config.yaml
num_hidden_layers: 19
hidden_size: 704
num_attention_heads: 11
intermediate_size: 2816
vocab_size: 11818
hidden_act: "tanh_gelu"
norm_place: "pre"
qk_norm: false
learning_rate: 0.0125
lr_mult_o: 2.0
max_grad_norm: 0.5
schedule: "wsd"
dataset: "wikipedia_en"
Each number is 128 + 24 x the weight over its row's rms, rounded and kept within 0 to 255. Layers, rows and columns count from 0. Numbers have three digits each. The size before them is the row's rms in percent of the matrix's.

# layer 12 MLP down (transposed), 2816x704, rms 0.0367, rows 1951-2029, columns 440-527
103:148102130137180123124125115128149123086101147117096121151143116101149104144146083118147196123165132135119106162140149133165109098126137117118083168125142166125132135149097153120137103125113143133114142150134076151121128151115132081116109153138113118130109087102113
069:102159108090102162186148154148118153153135140113148108138159154126109098143138115153104080134111130152135136087132080133142112114156132150131107143126105095120120105096161152120097114145124118122070138112106114133097113112117135154104142111123173142094145188150112
099:120110111146120101119125106118074125156080121111158109144103139133136118140154146117103132129169122103064137094118136116124134134112119134142155117138113148126137185135114141107096116121129150096132117085102179098161128122125135093139138139111119100107105108092147
103:127129109167170127135141227095128108130122125132141136153167117139143111127092118133114150107118153160166136128142114117135112132107128105086154107127120135110123158145118149123135107127164097147146097104105154162127104074127142129169076131122136111136131112107103
110:134100130148124116112146139159138069161102097104147111126080138116135118144175144136129116111113131091128103078110120110119135120186111142127142124181115106121151107112138124156123123153171131112137142143128118103134088183135119104172148156115116122158183179103129
092:132150103140095118115110145192122094138114151117182110101149188076112177090142101155138134122130087151114105120102098117110097107159135170092110113103106119090127172107117101112103089096158107175115095128151110124102128150174102172143085102189122103093176114141136
103:121135123134105084151142129128170119128138163182147096128164110111120162054121147128120137128131108137068110148119121134150125126176157094142169154125107143114155112134098113129106119121163081129137118087170143133130083117123132133098135149134135105145129143139127
095:159147081042167123122141130145135113116116108121112063143117077130155167154106146101137090155157089135116136129115129132150159145103117129109097125135132137149134114103166136101105145121148138116104119119136156148099098102129098132141119163118139149132113147126129
112:130126100168148112104140133080100093082152128102112136116075130141165108161098149144076141105149129156164110117143154094100096110136147130117139100141104111113105129128145127150115131156127100143183135148119132107121116127123108143146114112086099101115114162157097
100:129113148122180128163136162111177155109115134126090102110108116105130118080102117168168104140107121110139137122153118164135107090117158104170098137146157162121131105143106119129158139134104122130153100136131111155126112163117152117139128146161152096173130125116148
109:106167142108104133093095114083061179128124137100127148117139153141124085152113133129161136129112146119131128144092118153101143089105119127154156174141135118159124139142126134129126151187092139101157089120115072113072165146109137105129129151180150093106140126130141
102:140123161106127093091110123120080122128101120130132100152123160171123165125120110106113080101057112105090129124147113197129142095095159097171140153099161135122112165113111125178114137094135126126183137080163097124118068145182170139134135093135136127131127177168140
104:133113086115137130102097131122139141128163142137154139141145094159147146138154143085096132102177196180153108133122129135119121118161171120115130135154127113116136117128097142140122121149115117156148115142111095101124129093123139134132095125118137164109157097145081
090:133118135141093137155154105116147121149171126180108112103157133113151113140117117155105139151136158121148145127152122130102083077149115116096148136114135100121135112134121152140116144137112113139144127115131130145135143120113134131148180163123162130142074114075116
093:164091111185136126126162107125094165087094141092158113155079123128111160143136112104158136088175077188106146127110147150079115114128084197081129109157105110117149102142176131159148119123139115151112114129103158136142101137109100117144127127149114155176125117140134
104:139112091089120147211127121113114108131104135060109116087157181163126140123107112138161090135095113091113138109115155091102093133090159085128144100120137127171114158078151102102100122118119093124147159150150114088106115154130129167139166163149096153085134154111117
107:111166170124138146096144117147127114163131127169144051154150150138085123123065129129124155107108124079148156160150124130139103149103169120110092138110130106150126148169131146099118136123091126136110127099138130104115135116128102118125149148157112139111137106162119
102:118142151128118137143097150126119114139113158129107119165078089126102121111157086102140100130144107118112133066123142154149094146082111098198123110110152092115159191132151137131137134139097125133123122088110183128094122146136146117139151135106093087157123139158133
105:105099095129118088128134115139139117119137110161163148113135093143164142100116129098162140091146126157134092153134138162111110131155091135128165132115116109117146093106178088138148132135092127158111129132096127139165116097170129181154118203143154163136129138103149
094:141085116132153111122124093073178129137130092112131110103129136073099102096119154121103113133148125153132113131151140173110133126127091096106128153145100116138123123143142177162134099181157110134169138139105147127144153135131156110132130159099140152177127131097148
105:159110147109154132124133095093141139150154139133163109145130147115121097137138122182097128122105092107092115130134120120105144121094097119096147098102133119125112141104118109140099136089150139129143121108139114121172140145131145127109123175167132154204114140148143
101:125133105166167148190105124099123125121122105138100157116107112137138134119168120134112121073109116137142153130123136107135098121139149198107110093171097088122121130124133159101103118159138142125124079165148160113129151163137132160132160155133113150115166118082137
108:145118128140131117168096116155094089176137056174155123084126141133143092126129123122139154180064186139151147179128124134148140113133120154127126118126113136129117123101095173100174136156097129152145148108080101125111108130150164063153172120127135106151170124124136
103:133142159099117107122062085103094110105125106119108134105130111132123129133109115102112164115114129149143107145133130129141141150090130140121165112125108148142120144108129110182139131117061116127144119156106109134122139127190124086123107114199142183119133104207111
086:134104155141113140077157178122127104141149157119106147112105132110110076135139139141092128115096131119152130103146091157157114171110146184136115107126128055105127125107135107134107095121122140151070148142130145129159114133137172107118115097125155115131111140116138
108:105120114162125160125121084147141111108058137117106174095143134134135134095081102155139102150177171153159158107109115134158130122119084107107149161138118113130141111145107076172104136132101128060133111185117118134163176125109146095118140064126162131106134088101163
107:119125131103083141128125130118154094135138158075104142132148124143135084074103131164167131101140120134108115118162116171132130154136107091120152151151126166135106129136131159149133154144116165113134127109118124149103123108129165116146133151167110108127183135167098
102:137148098132157137124134146125133146112104130119091145140095110127153143130192155104133128121164140139183097148152091194167175101159134124154111122140159154122138140124074122155162105131113125169113150126105131113105162116120104132183131148075161132115144179167141
104:094135108157105136168113100144130126106171127068122146130110136141128112104128117113136090132085079060145077114129101099107165138155116156119084104145128112117146128105130150130132123088107140131113123142110100115123099151118135157146102137163137148116169140100144
099:174164102097142143145109148139108101138185130118088130140134118156133108105138128104089168111102202129156127155122114140158122159139121138160135141134134093133145138163110135089110104120113111150094156128131158153207115172144112105144120120112159109134151182124118
109:125146141106123095127161142120152133110170106092125098134111145147139107123173114184155117112123120152155102122121151137101094133150131136143184099135173138110132156109147153113158136132162136190094168122097089138124136184105130158120074155100130145152149130151123
110:122130139114136118091104160151138169116097088141104140161122127144140142152130084122076124134118190121156116125138161160118146113146123126132123123073123095129141128114109134147105154113129084112116154089151105102136117132124097123134118120162132114135155133122100
109:150147127144095116162080152149100105096113115106110161056120149150135165107184120107115162115137137152144091126070089112142134079174165116116140110097115134143137156095135105098149107141123118132137117121115142136136157184111157094135136143112142101151121112111123
098:115118128137126100114118121119130150082125127147136066100113096141128110135150154100148121108194104074151134108126137119089134131119103092119045136138114126146118120142104125204118136154145130094150108139122155116090125154139132109123180152139158133183112119170122
095:120118128139103150103132130135094131125122119109112137162106152110150148129150110107133125147152096146088105100118112143110127125152135158154130144147118119171109162133091128165173119119154149145113070161120104134131124115121135107150102136122090112111126157152107
125:100100150117138142129159093120139150129137140171117109107135138080116121134115153146109121123144165109122133141140097164087129102152126097164119099117121124178155120136142139107111141151122168084089082138106137132110124108148130153126141126121203140094101127125132
097:152111180140143141123106163127156152122114095127137138139127102135126119105132154111144118152178054080112100143160089128138100154145097135096093124172170134123125133125174098116169115159078134100127120170068119134100135113112132118128125117132120128137134149099155
101:150134165128125144143138152129110119147165149101121126132126133138117172132124186160145068099152141146128143123152137102061129145143114152137164078171100114149161150131130138119095141118142097109144108123190110162144116125126132132110190139151089118206183116131143
110:139148112166138148161140158147117152120169124127173153130118151144131134123112145126112166145165113138147118113127103110121147137066117152184114162173124114127115125172169104122119130142143153148111129106140129134135136120134108137106134145115118176134197113096153
096:092180157122137146147146127147146102136138151136128104095148119130144119168140107139173112115103096121141115127115084147115120106163161145161143126141082181120133162123132127187132155103137143105124142112160110128118089120147112127144152151099143127104087118107081
110:169093122134147140160158125144086154136157130117085165118085093130096100114191121150117145082113188112147187115096108129085147119137155139137153143110158169109107132153119138124063160150132112156132114123130101130126109141123118126164148160151120123149123150128160
100:142136155123131123144175103129155124143087134137080160135160132133133118090144114110127120115142040131098118121118156112149124109152137140161103133128145113144121139147141132133162142129169127147132128117104200132170117135113172185099111117149151119088102155080119
103:120178131145075136127126108164117133111153124137124120090099087107173098135106126193114127127124043103156163128101158137128151122143096163210175143155130113148130139195143152170141153184132138127107129166129125153125114175130119148101117123115087136122141121110129
126:114143123105115166149178121140126155162105104097114106098127184158175136110154138129180157141138153134154115121104136111109071135107127118148142111148144099105165126109118125126145169123133144168144104155122065111128078145134144137123089124153135120101114136125115
109:155125146110129127154093106143121099141159095136086145147086103130110102153144111146123126127090078112115132140092089107100159141117122108156094157167139100103145125135152143057140159111133134160146095133133116095190125141134118129132164126148102165135148145133103
118:081156094133156136114103137127132098122110140106157131110129110165138133094143119117102143153130192120132116139139135146115135115114149168148113154128140139194146146136105086131168096143142124156150139151165087107127143103099154154126128118112139130160131146149132
098:173139113184123135122120124155111153102124161140121133156131159125143160107127142099150145167089168133093148134135165131140121106165104126115097146142121102163125158104127145154144159088146136137096133118133182141112096108138141167149173134109098150126116165129136
105:135130129191121128110129104140111134128122131123154159131141159171111157148119155114099134076085118135169136121105114169106106126125128149127130147077098149143123121127109125125094152132109140111102097147117147107169116112157107138083113119163106129116124113106146
097:093099156156134116123131132113110155109083148144120087142172094101109120169135120094146127130113066120170082071125130106109097130160127117121138131136137093130128106122114172109147136114151117175153139118146151113104104153124117119112117141168148133134142137152114
086:131157074115100129116120115136145101139119087136122126141145143153103118120117130099151130161121096122097108146122121121118108169117155121103090131113143141149054135086116127127153127103142141097132140120169108114124140162166156116097071108144140102083129155161114
085:151125135115121130136153123165140124108139162141139138146133126127074115147151142079067100159114186127154108129138185119126152106184157142080118127109115101121143102164154125158141122131149127111089125109145145151153143134135158116112118061119115159122136114213093
095:105134115136110116121104162131138125120049108093124124120148137117115104121178142124143155127138054138123138115119152113117120119118125130170154134129112085136100132158187098151107100166147162139133113101128105159126160114135147139152130151149107132114110114129120
086:121133157121087132111098096145148139105138149131114110086149098087143122104126123102109121167113083100163100112150144138117164123094158121119130150124127132079130091132126180095080135193146088117157122170129125146128104116133092122119125175149113130151120155135097
100:131124158112107132120109147153130140151132122099146111107137120135129153085129094136087116116128139139119147168119195130176117095143114154136084162102121128084140092093134139159124140135142147148090151108105105135112158148147161136083127133151118114122127129151108
102:174172134146106175096109142113077176115100108082151125112109104094166119098141104095133162123113169100118167132056152152124155105106117137122151153163137165121151152143125100142147097130106114098156146128112139131143138092112090126130108187086124117100126123140159
068:150072113110109144147137114127120162140137145110135109124121073156137110105167091158150140140127082102119152106176139114117103133108170152111152162106147135142150162168126109121147145104129116104122145105116109127140101158113124117098150157152151159088135129091132
101:171107106074084099164148108164146122140149159164147157133156122153135143104108141108153178129132156148127146152160130133147126114099117113126119139139144160130136162139102137121091138128125113122128148115134116145115107132174109131139137112115148140141120134115124
101:149148119168098091117153124123142150161131119154131125124148114103160176140114086106139125118150149081153113124123171110155110140100129177130170133117109119129108125147105104098144125133124160155119081134121165114130139116128166156125128118122083091110143160160090
094:148105136101130148099151151156147107114147059133109127148159165168132123107095125151128150133159109144114103154127122127119098095109152110193123117110117126090088091143116149096165063178159163110166148116151118105117101151128150082139110140152168078161132100139148
101:130183107108137113156140144098160091105097128113119102119137112095157129157145172116132173113120126141112101138110113169110125141087100123135107139128119104159095096135148091085127154076094143137102143091134168147103091089130194150107121145115118078116102113134125
100:138138161104105118121108118146124152083152147073089088127142139096143148137110130131151133129114140139145143068096121104189127132151133166147182150158125121130105094085121128135108139129074140129176139098119153177098131182125123144120138127140061130131102141148147
096:134168156084142124144108114166154127133109141148110135077176143103173120118114132106157138132153105128136114150047121117114142097109128117128132118134105126109128102175136101103140072114115118129143162142174095116124107110128120134147151116128127125131134115140131
083:146102110132159097110144141090112115129115101121128179160126131101122125110161136122162099106119038160094101132121159146141104088184153143118121173133138115146137128141155130083110102141178079135124084128167156124124148109118156180132103152145146179135126122115133
111:144103128138146114158115134166162110111054102132072153116103146118124087116115114138146126164150148138129177134136148115079129154130199148131090122125150111129156159152108104123096107101135109125114106138126133122126160167124126130190158122134125107123131135105126
090:095099118166126158135129131110151117112112142090154125098147126157140127162151109111065111138120112149134098122133150119134098150120105145111131138156154138130184176153163120144116131121106116116104114105121114136128120123094113133124115115124147108152120105159111
096:171120109155111094113117143151123125131144070151131116166147121151160128069118137178149136077138099144149125197101122165132142128153147096144110127120124113081086091126137081114146139146123119127124103146121126121140109111142093139130120106088121099150114155154106
101:099117094141128114123133162139121150133096117172122118127104112084150127134119123153144142119136235094091140156118067125134118138147169122096126117175112115087157103139105109197111117155146125116128128136107127141140128128139157090107086121116077187094131113148117
089:128131117124117110142112146168135165163114099120126109093119146114118123119145116129131122135134074102104139130141096130145151149131120130159129158129166118122117137116147152167159142105119097172143129126100108147134141100143131082102110129122114173123090132156095
099:157091119164144096155110102116102154110105134101127117136088131100110085139162115125127110126118127119101146128122159148144146123132127136146125102136143111099152125134128115107057086134091152150137177136137108177124117134103134140136115152115171098093166131151138
098:152136116156160188124145141104122141133111137118111151079134148127123101132147135100103097125112131164123122128145132149133137164118119141096108089111117134070143174143132125128114122110155149127131100135108125135142137137154134189141110152149109121139146125137102
107:103100072125156086135118141152177127091109200097142129152129100114146181127155168116117097123098184159122142086142127154109099091122133105146118145122118152136120137123163123135144121109156124107138118103120156116098121105118102099141141124131098160175107103126133
108:119120137122098131130134122106117111112125121108161129178085118132100120120125125140127143157105214133114071150141122105102158106088131140098160118126160117109110110128157125134131151136128135125062148120126168123131119108135123123096122122134130088131133161115172
093:113084128139124112143099063136131123139162137191128121137171148106134105170100141137114138123152166188149132144165149125161139101143102111167089136140129104108120129091110160131115102164139155114116111119123123125162092137132139134163142093139124133160151081105129
103:077123125093131117156163127117100152112101145173119084154058144152137124140166151169162111141094109170112130115131128112086152114136135080154138117140129107156112161162132126087129120144143125154124087126107163098133124100157092115108112104148113078165130140124072
103:167156146135114156142143111116123077131131096139133081146186155138148140114116142144097112108129064124082149174132122145097143122090128107118137093119136148111098143130162125104129098136125134137133133131104129119128130100156141105133112103108101145123136150143072
104:138126076135126134103178102153113111169146099132124153117130101108080186085126121123138106117157105107125128120130128154156137156092099159132141087140101153130157127126129129149169140144102112127148093151142142135136147132160127100141133117105108119121147151113112
097:094136107138094139116150126153190152145131092135094097099107113126135138136151135066131130119145137159130173104118064145157137122109141141154163184114125150083147144178162165110129099109130132137122087132137131111088136163094069146136093148144124117127144139117090
108:132172143069154100123104125155159142121109138126130175109115133113138125133120146094127152166123181110178150104134164103143128147103124160121151084110132141114143155155106118154126155161165146141134111141146105121117128154157111136130164112115117139121164153131152
097:118101106149124110117118108136100133149134163130104150130125125141170115160139108089116140096150149156095144150102122095140163157152142133124149127165107137142079123135089105142145090122079134106128123177117141090119112136116169157156127132107145090144138119165153
# layer 12 MLP up, 2816x704, rms 0.0983, rows 1952-2030, columns 440-527
089:116091136147109094124141115103156104147198134151107116073118082140136138148137128145144133128137114133138164153147142108081143120116108153123149135121153126120215120151097123132082113127121131157104145160134127135143149143138128078124111137076112129170112123107170
100:095122091125091111112107167108151139080136115146136173109121163139122150133125104129135141144105105164144115153121132089088117056111070104118113089146153118129152138162114171123136125158112140177135141141108192089140127125143132107129134146155151166111089130172122
103:138102113107135166153147121108130167162094152159125139120123128078131175086127147195167149140169125122122163153138141170103169132161147109076149119137129140148150099125106096116084161153118124179142179130175055098133118162150126100145140115138122135139118102157134
109:141121099124120154122157138126089140126157104146121157111155110148123133135126171128129117136116147103163098069126173126113149120127154126145138157101115146107130097150127100110128097175108211119086128126104153102128136098130131126148112120133161125146095150111155
094:146133162154116181122121116091120136190126136097113160137122105156146103135103139107154169135116122181170130135135139127154129162142184126116129136105125136133125109123124122155130152123127132083096141148065154145115112138135136141061125145147125164134134099130107
107:113122098145122132109109107124098121078135174127190091130126156145130124112139137099106161102074137117086130108143129122187128134130107125127137110122111137089158127120126136142123103189119075163167104112145096084149153160103128156125173174147119179141126123107165
100:137123155164103105093122135143110158150136079127118166116124120151114098087104140123145158119122100140123123138151127143117131101146143121124130132136146110119129120137132131115098097091150130156129158144130113121096175147138163125111159117071143125095127150192143
108:142157118123091119095103113094147190101130101103128110158120172174147138124138122111101147126136153132147106135126125115125114093152112116125179120090135117123087120174162138147109122118106136161101118168111150089119100091126138118141129101115125131138125069140153
100:147202120080132171132153122117126123095113128161163129129127174156134177127118155102115106139117121135130123105115131156140154098112092154140111114108133106145099111149132138158134133161129105125074148108098118129099117090161126094109144137167144117117147131109124
103:154117133151143130106137107133128137177166125131094128134125130125140137150116121124124122135153126167188151115132137108129121151098115107092101125120143137132147110154121090157146123155127098131143122099094184116136093098177125136101145112152149117128103121110172
099:091123141114144098086143135150120108132082157151108087129103121118095092083088063167156138061112125141105133150138184155154145116136098122122107116098090121091121117144179113171122168187093147163169112138064139127095101130150140145146184178142108103124163133144130
102:131149141150115137125086116138147109113088163108128112114139156085152144171124100178131127123151137115104190130123152134136168099115132146147086099170122140093146110115143138123105147126128210117106143132112150129124084145107115111107146094132167099091149122150142
097:092123103113081104130121186126124133139102153128161122150111140143137139153113117138151122124113148141128140135077137100103119119114151117130138150143080186143142148110099102169071129154080188132095111144109162126157182139135105128135116110154106127094160123170156
101:114132112132136118142114079141155141135145135143125145172165144148140093108123179123093122129101136136191111143154134148148131114158202104167107150144137115145125126115093136126089126125135126096160124144123092150121079127139127106131103147097131168134158163136137
103:144116125118170100186122114116128116090132148081113141146153143156120148158098090106149132186114080098098107110148145110103136096118168144104130147101110124150174147119140192121123107104115131136116136141145121136131139127103157165097153144162145152167117141172098
102:149123091125097127163107116125116168130107109132130145141110150155149150100087135114142142082066118077127126180077117160111139151133122164113104115127127131141143152092157111138136140134138093149135123161136123179112110140178153120130145131171092120122147099162117
097:132093098110151126124140165119116125127136126133111101115172144145160112154084090194118122122153106138148067111163125106152130136121143118123125171115110163134110118133136128111155119138151145138148131143172150129143132143100127160162156140165148153066170104145144
108:110122116124103132123109116078143181173113126161118109111140135096151153115129164088155129114129133130155142136130114150109129134143134174121132116112171124167138170124121093092140181140142135129093137130153099096100105121127074106176107133136165166141119128120096
096:139145164102172131158146102144118124136131096135126139126111136154131091133139114153131127131104117146110138118128141109126147182115133179134165110126130097149153110128162071131063156108145134162153131155153139106128133109110175116107142113106165091125111111127116
106:114130122126121120138129100166142121137147127137140168169172073100140132177131124132112125125145128109121133128127114139109147169107084111103149129153103162134124136134127129134117120121111108110130141088119118159114099102130148133125105136149095126127126145104137
098:119130140082130128100163116146139101137112113135157158145109089120134082138143088134114162153129135138116123102108176126114154144136111132115122116098124140102122101127121149114128137152129079102116086125124123167178138120125127190119142076101128092161149155068134
099:169122137145138111130150132185108141109140124142133131148091099136123158087147115159124157075137099113151151129137158159133068129124132107150130128120105129130137136148148136126161135115173130143124103107141116122139152136092074107131119150136102135068117148175109
105:130147148130105136185141128181088130077129109128120131168109121100136158135139082094112115127104104139095154154105108124183143116153109059138143103122124118139105125151080138149154132108153162122118103110114099098111123145096131121151119112135118100138165110134104
099:155150108109134113142104150091140142121158149142148149088136053152106154127113099139130153143116132148150127152168144105111158118111126130114147102103138131142193122119152139091101130124131138112112130161148171129104157147121149074101120116154131105148131169104117
110:159126112167175137106169147135144137169066120090124102088148136122122125130129128148158151121144132136094112128118124196138115144149080128082142118118107124110129092151112087158073109126059090090145133131118128118119152145129133131126125127162146149134163131142136
106:118135148120156163121184093095143136110123129129117173115126101134129129146139137150122101111095120141108120185121116118167124136164144123162090147125143144149112121125120114140119140100134124101118107133099141123137120143147115104157117108043131102119117101145153
099:131075130082156095149134094128117106138145153130130115054146151111122116097137132120096106130103130187146159124168139136110132134199101152166132173098098122144102113089103186108100149100130134139140164165141142130132112152126116181127151122126166066139105120111114
099:137127023151133120145146145128115099103092110163159148112126103138132118134131136161151108108142109182138135124135105098116103145111140089122132140138161079138170134109176137156121140126116128164117156125109130167126150144109129121162153129111153093075128141119156
101:105147147158116128120144125120137165119098140115129109131145129123130116114115123178147150154121155096138082145157115143157148156104131102135181160123117153079121102134122134182147111144131149124138144089133076154138117119117093173095108148121118158122124110145133
107:135144098157119114142151123087139141117137121102166131143166105086147122118132150121122145153121116132126160148100102153154097143132133136108162127103127124104132117134120133143148104140132106149175151134136131195098112113116175126144168134163154144131138137135141
110:115118062134137149100163121149099082140146093140193134104141112168096126112134137137108145136186134116187144086137135138118119148132144131099137103122119113148116135149139167149095112157107110158067137127100111117129122125140132124102091117119154090155159152126153
099:074118149109110119153127109149101114141120129099097090162122169146167135113167113172128151112139120101130130122131132122104063127087138125148117146123148158116128135099142142135142137123147090136109156095083126170084103108128185093177174132120158102117104144133149
098:151198094132116113150118105151141105161138115139122184148139146115077122051107152129093120112129154145115121128120175142117077167173187112113153097156137105131136099108110130123123120120125099089098144099150119118102133110103142136101119156143108133133146139148150
102:127114123108141182107157117142125153126138131137131149092115124146140121116153135171132098082100117100163119095130058159117107154108132111063150138090117153140169122142120085088135152125148094108078132114072104138172150087107133145146118121149127142111094098123129
103:101076106154167121166174102155116128082109107113125085108145105155084102110148154134160154135136086135146152141137128153119156124119132123156099137152143129131176133165153107113182131117123157108108149115095110102121154096125139125102151093106123136098135114106104
101:152143094126115133127126134127121107153138131146121110139106132154168115139164069075102099130140098104131123095124132153122063141095156125129145121047134088139144087092129078189127124098098133118110108135156148110124147088108134105107121103132137184119156150134142
106:147147160167120112129124160124130134133096134138098119093117146159124134177140086139113116121108126125118145152094142116156097134144132095126117139093149084165060158103133159132142130152144105118128097157115104132099118121095113132103183155098132129134150130138143
108:082143115147092103135093158118131175126134103140145183144162122155142136092128116111099111102121123146123062167126172128150139110113111117133143083097111163135145139140146154164166131137097099126117132124124083096101123153167115159134130159114155108154126138155086
097:142129108155157143130101118091122136117110108173115111143144161094089121140110143135129113154106109156145140087120140096137125070093186074062133118093095104115090119077137079133134059141101148158144117117153133095099104142099158154111103126148135112095156094156157
107:143140138110131150151118155164141181174152160101131150140154123136169123126124144147142105119101106120186122160162117124129130119142151140148124117116158116110120108152170139136159155105108110090099077115152167129107108160159120107128151109141101115133104116073125
099:154112168152123108149133150061068167130164108149130129135125118131116139148130135081108149148129080132119128149188148164118161105127132137099133129146150151112091128108123091182131138114133139099134152137168152118121135183118142112159114094103155133169163112103100
104:143158158141112119150138148106101152113117158133177083137157143142148088135125138155128116153148143161108072118138126135142147149154146134116157117145132148095162100149116114101139116118134137143099099178120120155143149110142120059116113120115152088112185124100077
120:135133165127074163166154126134130124132148154135136135121121134119156063097129108142134134189178144138143108090157134150121080114145126100103106139163102126162152088126108088109133109122147145132103124178115118097130111082172100120144147085126129140120116088147157
106:140099137155147112156095115135113083132128133155103163148114150093116136151119137160165137161106131115098143111111157124144079124122115123082128112153108135149133126129131104118098107143153159098100143105127129102118131133145138128143151123151126144131135139093176
109:133117113130145087128159171153117084130130111131166146116144143092105102152124118149136132133091142093160096095146117147143085124119138144103128109148156127148160115101122155118114142101151103128158156154153123142157142051134153124145097108109172126125135139121133
101:113100116134115135138148104119117126135117135142148127133151163129133079095101121117111131144129186122108135130090151135091105123110101162149102145165153124141147124123141134182123079149122117097158124135137135106119124118089109064180125116129103106137102102155104
098:133097120120172137141120132095119141139114165114141096124097102120105116152094101149117127165124145120109135127138147151116178136135130158107110099124131126081138156096133141103136136166162126143115144106121126161126155154101148117086115157071164130156111138104152
099:160169134129102132080163147080106142113137139174128104137157115136109130080126128124091133114146147135124087134115067103122145128151157135118095099144126158140107087112145122141130117132114147144117142143121097143132133137145155104120071115121173132132121119124140
090:170132156162114120152115162125081117121128186096135158163145135104127149170121128123132103125113116122174143159192097118146139117144123100136125123163131133140139126149107099144108112107099078193119165144055115138142103092088093187136135091138146092124160135141149
093:116119066131131095128098115101125149123102126113157159103100088077129149146119122140139132098117114137119105144138120136100105129102150104151162087108190149094133128140117156141123106125159158126118110116102126139121160128112114102114154118139090157143121093120140
093:128100162175182157121116147098086128142122135136137139131139065138136134139154153108069130148119113142141131123095111118120150160126158128098130153163124154135200139143079139141144152082135114146141189111163148119186145098130142125096119134103127134136168139125131
093:121152074144143127122163115099140124133073144102107127147092157161112102136119097111155092117143146194121138146195189170158109140126105138120111162180137139138148134153082112172159118114118150103138103114151153129126127126109116134082116130136121096134139098118136
105:107116145121110129175124100138141112107125140096114157169122148157103119122136093134135129116110098124125158137094192131153124110168158099122105145119126106101081117124158098102102123092152102115132088145146104102096117104170179116115130141105121153129099096150105
106:123150126161126122131161132063124128122112149101119147142138115178111088141136148113125108153135130134117149145103105123120124126102126126122153130118131122134154149135145139204132100106104115101160150147122139098112159142106099093156129153105138137114114062161137
087:130128153131139129161120146116119116119115143153146128136145113145142130161119142135143154141105094125132115129150198147124122116154105130190161208103130103114133132117177138112105087149143131132101087106051205108147152127113131102093102090100118150147165117137127
103:116117109138139116128076095149125127150119159160142130166164138160112127137124118133119120102096143147161112198121143092125155121105151082115122104124107170124131120151134134113116133137129139113127126122149109176188158113117146105105089135112140099121095137110123
094:142143142148121150112092108120075120130124160133112147132152093127155120144130170143146113061165109095100174151112120108114152084138097131144092096151106118148138091114116159121113121153108114137116150136147077143140095129141112126167118114101179139164098125096174
097:118135129113136143151126091123141122098090149065158140093107152085113124147143142163096115129132132078148133112166115143136114091142127106141122158146134093098121123125107105103140170100109137129130097132096135118157104122161143147157168123132132135101160124128130
096:153126115085111127115110085152169103161136099098132154119124130128175153127160110149147165120096103141156147097160183122134118128129106130088125146099129117166169145114146132113096162134141177171124130158126121110123121143118128144136100126112155126136117136127136
102:150153139104138134140147160151142141143144117132161131135154150133116154114125160095171145140104109110134137148116096078107159169140086141135103131104149146136135153139156119151133094136189103104148133094095113112164140076161166119098072118129114148117094116065110
093:125117090138107150120118159114143110169114129111134098140100142113114110180107105169157138134175136116096111131104161160134123141133095135127073130157160080145131206091144114115116156112145149110131167101124167096112155139137128099123106164087109125154098094089135
090:101116100119154115090130154152138118183078143129150091137175102141106142123132108130112149142121115116102136164147127104129159112092130136142094137138161125085088143161149141152169115137144174102154162129083147142146126155110127116132092095139116126132080132120099
104:126162138093118142165136093140152126096130154117125103091108177131153139102146129141082159114103119121072123137103167121106132112142166096130135132108131147165096144132138132179109119156144130129090183115151089132120109118134131109129121175127132139082141132169109
093:128126052086163117090125093129178145146146139156139132111121129137101102121138144118132146132116092131130088126151140145106144083127139080119099144118132087150096114127092124132148158124129104132128141137144149110106137115118154123144140117141113124131134127134132
100:128168086145123111124153113090117157148135105101145161074169172118134104116139130141146135153143138095148141093137126136105145138101115135118154136152131141110138134145083123126112117127144113116139112139162147150096130134116102126116103131141171144121124143098118
101:121139138168102137096141123128116123165135057136150126096141123132157106151169088100091164129121077129139078149097126114145094123130110107131136116157106128139140144119159119092110105126095132155098126123097177126132099136170159122135133105128138144182162099162148
087:088135108139123110130120177072106120092091162122089128142071093175139123131164136131130087134100085139114135099128162143115112070099092110135128102158117132113148120188091125149139125155131142111122099117140139124159145118129107110154151203132132110181106153138130
105:101127115133120121157106122150175133105116166152138120110134146128109118151162135124123135107129114158110137133119108177125148126119101166100140142144126085143086111131106168085117130132108099111147096125072123132108156120118117099123171141096166099112154144205118
094:123077157110099103160109117113112129127079119131154125104159129144135172105130066147131163103090165106131146143130116090152079077181124115108152157086136112167084140150126135153142157127099109127124143121121134126159136122128122160135140126149139137146126134134134
104:089153121138135128155134117125102177087161146099126121122096159133154128131138112114113114096134127156105138113122091122128138127117097120124144099136139101139106153098108164159055143192112113123094117165101121172112133146147098129084129117099167184163139145166123
108:139155080101122134111166150156112157170149111094143153086143107090097098092125134114093124143118175163163112111120115168140059134122139151156111109111105093126120114127146115118132136095139113123167129135122115135139127143145159112115099080108132119087134143133135
094:143122140141137124141127108125135150136152141104118159122159069099172140087142120138129135144137147156157107091165162145149169120096112085138148159137118125155151148105127107087116150137134153138119104143133111102121180149162144141113136136149135131138158108088128
101:138104148142140129171118095134159110122187141147120171154137088126095116094161104130148141083118114166095109108124119091149109083152141162115097155119038140114137124113140163136139110100113157107134157159122170109115089171123114114127143123108135081101137091133083
100:084129111137137117129126120113114193130112141153098159121088113129133154109104110136130127124095105167139110119116110102136097171160137122146126089133112097139129131124135121152152114122125117171157144131145126121140103170137105074150118121111160125188124115109139
102:116139132148113182114141107154117088107144072113100129171092147104093105131124124099115105142096105152118133109119168144079163118136058082109146126126145165143105126135111126123143106143115116105115077138140107127162131119094146150150119140098112101129124133118099
096:126129135123073126175145087152137118103145174128114116146140103130151124094093134119110129086154075170099160117122151164112114069104135184112126128156121111159125129150097131117174134122092166159156122148120127142103119108138086109161152144115130165138134130180113
105:133132128127156128108108121113127137150139146167090123166148167185106124118142151146130127120152102113137140158123124116157143133119103078134117102130142134166144150168147180155119128136072105150126111137101140126130129127145107145164077158144141118143140169141136
097:137116104100158130143090159123117171149178112148122169121135102125094108146110144117138102147131091121134099123104163142100133172096105114134126123156148165120137088111136144099136165096139100161107152090104138111123113136113109117103083182158113154139124103154160
108:102104083117113181174131119171107093165127117137162140145125125143120135143154127132133163097153106109108149139152119118108172131176162165133134147130102098182081161108132149148102135143144136111130145147084102124076152087151124152113141114135124138118140131135110